Weights of a small GPT-style language model, trained from scratch on English Wikipedia.
Size: width 128, MLP 512 GELU.
Architecture: RMSNorm before each block, learned positions, no biases in attention or MLP, tied embeddings.
Training: 137M tokens, 8332 steps.
Each number is 128 + 32 x the weight over its row's rms, rounded and kept within 0 to 255. Layers, rows and columns count from 0. Numbers have three digits each. The size before them is the row's rms in percent of the matrix's.

# layer 11 MLP down, 128x512, rms 0.0252, rows 0-127, columns 448-479
102:150134133124114114109049106127156156114113107154125156071146180061152080107100150064137121166138
105:153155141122108108116135106118153134160118128129157108152066100126220123149126129139123162147093
100:104127053197122113134136154123130175149161142204145184141157137078204120137128152152071146079179
093:103166151155046113065103184068177143150095121124146136069107097121047153108088125118117075085136
100:180107139113129089114141117145128120158073156091218097128124194071110115142153144167115161133150
096:121131178147125153145178107157094226141146126114212123148080125132119093152148092144092107107116
100:031130135118121111082135078096123117122088079142126123128113112144071119136089098112148164154120
100:154086131116157149156117175100095051101095145088128159145131116111098060087168097131148079114163
094:097126129131166131103092111087081098122090082162104094166150167126108161144085086113145147181123
102:114154153143133088143097173160135145110183109099102111140176076165095127143119103156106142110167
107:127176122154123100103136104135087129153098131150188097147122117140095106079163153187139098131157
102:095130215124119106129130102130177109114084127127112146135124144107061019098189122142069157154102
101:125119164153095172154156106141126128147146132109145120099190078113191135104173151132093079117217
099:123153108116165121127131077100149206132169122125111148191118104173155209089162150072075155067085
099:176107106076155146122195102075083093110123152182121141185105074097170144179168083082145152147167
097:136110127148107156100161111199140134151128124082200136089132100112161142140074127114167162156135
094:082136134150155102152101104159084131081093130181150162064149094135118138162068120151119178117151
098:127145158074117136133023172168133094129166155139144142133124149121191115114111137129144053113139
101:139145122161158116082093062181155150181060089167124166136114145113127144144132145119172138130068
107:130104131110120140082076158107054114154142109115150195068172172101144132099155152068151135148129
098:162115132127209142092180134177147055142110048174107108122135103110124116121198135144144132130118
103:124083103113098114135167130128129177147100109132175151097080116150100148104113179107111164189153
094:134130151099137112101166122191157136117132136110134155125139170122110072186099141158129116137117
098:112053072111141134111085068111123147156101046104097148103107112130055142082096155237151056081170
095:131161184094111144202159163147102055138134115175136082139155161098103191076116114092142113109131
096:084129140137133088095139116152103122122117194127145133126130117056177068149109088097095118082138
101:119136117114122102060147110174103105097100149100129072071107153127095169128137091131193173160122
095:108082115117134124105124180135089102137188144125116151128121137175121137136153079136142129113131
098:105131132137076137130151148131150135121117134068073146123146086107106101148052129143164088124159
100:132139165106137116099096158135150162155093088127199107157101135172148140160119123151101184096083
097:108119074122127138102092167101138131115096126202162160160168148182126137156151131170072188031142
102:085104130171093088133169144161133093181109095119123125151079180105095130102128099135071142094151
100:116137126062134136145143112177144100096145131072090125096125090099165122160180171182167121123194
099:188105092176116137154141126084158144103114106107159137154099100136142130171120146149135101103159
095:133146110126119148169121114064125162181162159108144096134131144176164076111111186159152097092161
089:156109067098143146155075136117149133140065100081117133154094136167122149135128085056079116205106
093:140120163062132108156084137145164071153156110142143090109137089080171090170125072128108153161088
097:114066184095126167102177136234122107102150162080114133111105118130103065130175094148156122189135
097:174150176148117118094150157139094176174141188120115132128097147093199146095132152111180203103198
099:077055145151171162125123173146161151055093069116105141157123128140081170179170110099098135151168
099:127166120121116173174135147123110152122170156194170139141117159166118107105081126087111178100153
107:123150133119174144065157089124108064168148098133117133169145117152127078114141141072140111143125
091:134165142145102150146143134078115119077161159156119161134079100147072101151154097112135073107079
102:066125093111074124169119173159118140107165155144095114115092141107141105176117138133156097125127
089:150148109102174111163209145081045090155137173124122111152141154116088104111086132115110118108089
104:184154108107099044131161152141099116105099133110109118147152103148101088117078126167165170122183
102:105145127136083136130061081077119084160163087155140088096103133152151097134070098114116126134081
098:136150041122115142132090166090140131121122159105121139151171111094199131134184160116139106080148
114:073182141181104131147134101145113130193134112132136113140178071113154100194071152159119199109138
092:101097135193137158108126168130134077123058097139060092100114084096121145139166121115148146164181
093:118095086116152188191123155131089065148134212114172197161147099105095137121099130191151101132094
098:143153173126133113128096089080106125125193129117162184119214154160163120153094124135196099181178
096:163118153113130100157167104128167115132194132156109162142171093111119113132072085148140217095121
100:106118083085121174130104134118163096121130132153086077050150116103162069169094105096145116080198
096:122130155164105131117139177163135094148094193101091189151106097138132131170137101136076141119173
094:111115100146161116076154193111133099107121111121150136170100084150118081145139104120148099073127
097:098136106178128130125118194063113129095116138082132186080132106168159163088141142133131198159209
097:145132095126123173173118156176110160173074154119170169074124129093129075131116141115110114155126
094:121104152087133128068139123152156126114151157147096157116133081162150106125202119077125119122103
097:131113091146154067120189063112085152154122139148147111102104149166136128111099134154146108149145
101:139167083178146154111144139105151093201175124135109172115098091114188111146147179101172103095105
121:158105077066111156184118117139156117192121101053141093101098163115140146104100110179164101084163
098:093118139161105178100160156084118135136136118128107123143130126160154092163126097163119103221104
112:110191121102179113079190136177138119184096172143095152132166085121081161117120125124089084157189
119:073112143098115135117132059105083154161092122175134132162160117115161115118139181099153130157172
129:124192149126090134152166143140098092136128098112066134077128101128122149136101134110115084168121
095:057214107120121144169118149114105137101100083159086060077140160135140128179135141127121131106111
100:130080145135099086181101147094107133184131095141146105115093101142142188174117129123137122141152
118:079149095114111139136123106138138183124111117120146098117120068155125166106158190140123117098102
098:155106113076119143133184091140098062097107102073168046139208186189122069112146142102177128179059
101:129115073164136149164127115095075086099142103138098145187086112114174122123154144120146133106125
100:096097138164130095160115161138132154116149132129087130135159165102141130133103101143132164107185
107:146109052164143132137110121047171109116168144112166166164175097180133143122096072146148150155132
103:072140117109132119117165127110140105148104159179151083081142125169105105147059081161146140165150
106:141060091115054088097192118147135166154117123099111118112165143137127070125122127122124121174153
104:162133101062115140091151090230122112157125153126128087126072096074126149081178134129154117125108
096:127209180172114141071087129124170140123110172171137126127112118124132149116130144207115149114146
099:113082091164090179125139168113164102139112126117107153126113157094132123181151165132109128108118
100:125068148139103110169106123148150120129101112126116096141169171088077127157123143143134123123119
094:133169150118040090176074139176151114139156124162152088136118121188185139176113178106185124161099
096:129137137084090128079104128162136126157093176129086116073171133089103094174168136163163166187128
095:171088171121149071174115132158201212170092142102155128080154190095091123187074127145121104133125
103:163166083135138089088175100212133167173104118063144128096177179108110098166134107158143139170180
097:135116161115079172090068136137125129117149186113129116081156121161151114104102139162120177154162
098:197073152130131131116158131132120135139147115063108151132133097125086106106112133150145122175094
103:174071145172143100119145161192089168051156123082119067139102094130115086165119135128107085118163
105:171135081059150108118157124110135132168158139173136139037136110124129200093121150095113168148189
100:152172081156133132151125133143141153127149090183129141125159161134075171134116119125137163144144
101:137106165152107135160135176115106173070125056076120182189103146096086102104147213115128065105194
099:114141088101131083175162143156123127129155116151188088135148119114110116098122184133145164203146
098:155141111141071143168111126058122169143142128094078058148119115116137093059095124111128121113144
091:121154122089121100121071119121098140130120128118093098113159086105117142092118160095093084130109
096:073147050157113158188069139136137109153138082107084095100108148115136146099147142150116100157114
104:107121094062158118129173131096115111109119154094133072174140117185125203120119145117124177151136
102:095078169110150112122109123125058146131108158123128140087160118149192130163101110128091132145139
102:153122096145130127144151143145094130185068166152140142152101121124150161204166120079122082172150
102:112107146156141112105120143087138128141065182107135094109017111092155181096134109118160125125135
097:157109133131118140152204142114116151129185204139092087123119160167114094117077126199184153147073
097:099090157120091123129151135115159118171105099138143127127160210185133129140139055152131102141045
098:141108131134147113171090105153096034122082177189208081116122080096147081088154188160165150125124
102:190121082179118098137152176161197143137122105113130112182104100154174131108104177092141161120182
103:130138127147113134102123097094116117085177110112117161132088195176083140133144143139177122108136
100:146160150116167105094130144096084132146079124101141105135142197085070077122126090166084087067138
096:126104125163103131097114117127086087099106071169109111102120130100180176145132151146102118126111
099:134161068084131145181132137144151128096158157110176129162107127127119081140093109111135107126096
123:143115096077117122091174098113153151166109113089090113087124164173084066094112088161168173184155
097:139157148155121128153116085130123138138135142155091048147153091100118111155133117127135105104129
104:133101140135170153061112107092080154108094140148113166125107058139140188144104161166149149104145
104:099107111120136155116102102160147130133173104120157103172101103131125137109103165076126112114106
105:166087131101115107166115152135101080137107151131118154166128121177123124111117141112168146118129
097:106162126120117157145164098146149185109143098113136162132132133165139105203093055127139085052108
099:132074116141126128182116150131086133168166155124115170054078125117091146115112101086185164128100
096:163095134068094082109114094178125164130120150059116170105120159090129144134095120179165120145128
097:176156140121100136149125147132099162133131100153109118133142209108138112129149073130115111111086
093:108144083180164132158099155154172142121151078119124127075104144114163160112130118088165145147084
099:098154178078152136074174127142133085147182156151109147137114074129133191131173164173146150152116
108:168173152107169136127189117132111152199102112195100123143173147168151109066100117079095150155143
098:036100120117109154141174145086140070122135123146146125163140119121127099176124180113098100131138
089:160136117088127140127154074131119107111116093103128143107116205166182069140119083135162197126130
102:084166129127060137109169117098095142107074143147064112117098155132152118160124150121129131140163
103:130131132162106033110190129175155152125112108128122169109070118135102086160088090150206185102134
097:120110120128058124152104106113132084096116148156148068084149155113124071105132131130109082109157
094:066151100101082197150152095151140218171159120144130119112122168112117100113070139127147115158139
098:109174109138126141105157153167119109134099109134126118138117130187159165073113140095090193082212
098:122123109127106105175094140151147142136133144117137133134159156157189099191084172143131179152110
095:165111105111165128135159100094128136165102130168102122155159089122166136167184126147151132187168
093:120150142174115083119147122121141110169107153087156130174116162135139110119129172199173093183155
100:103109101132108156082165144114173117110137113127135156128086134135101170126195061136113162085129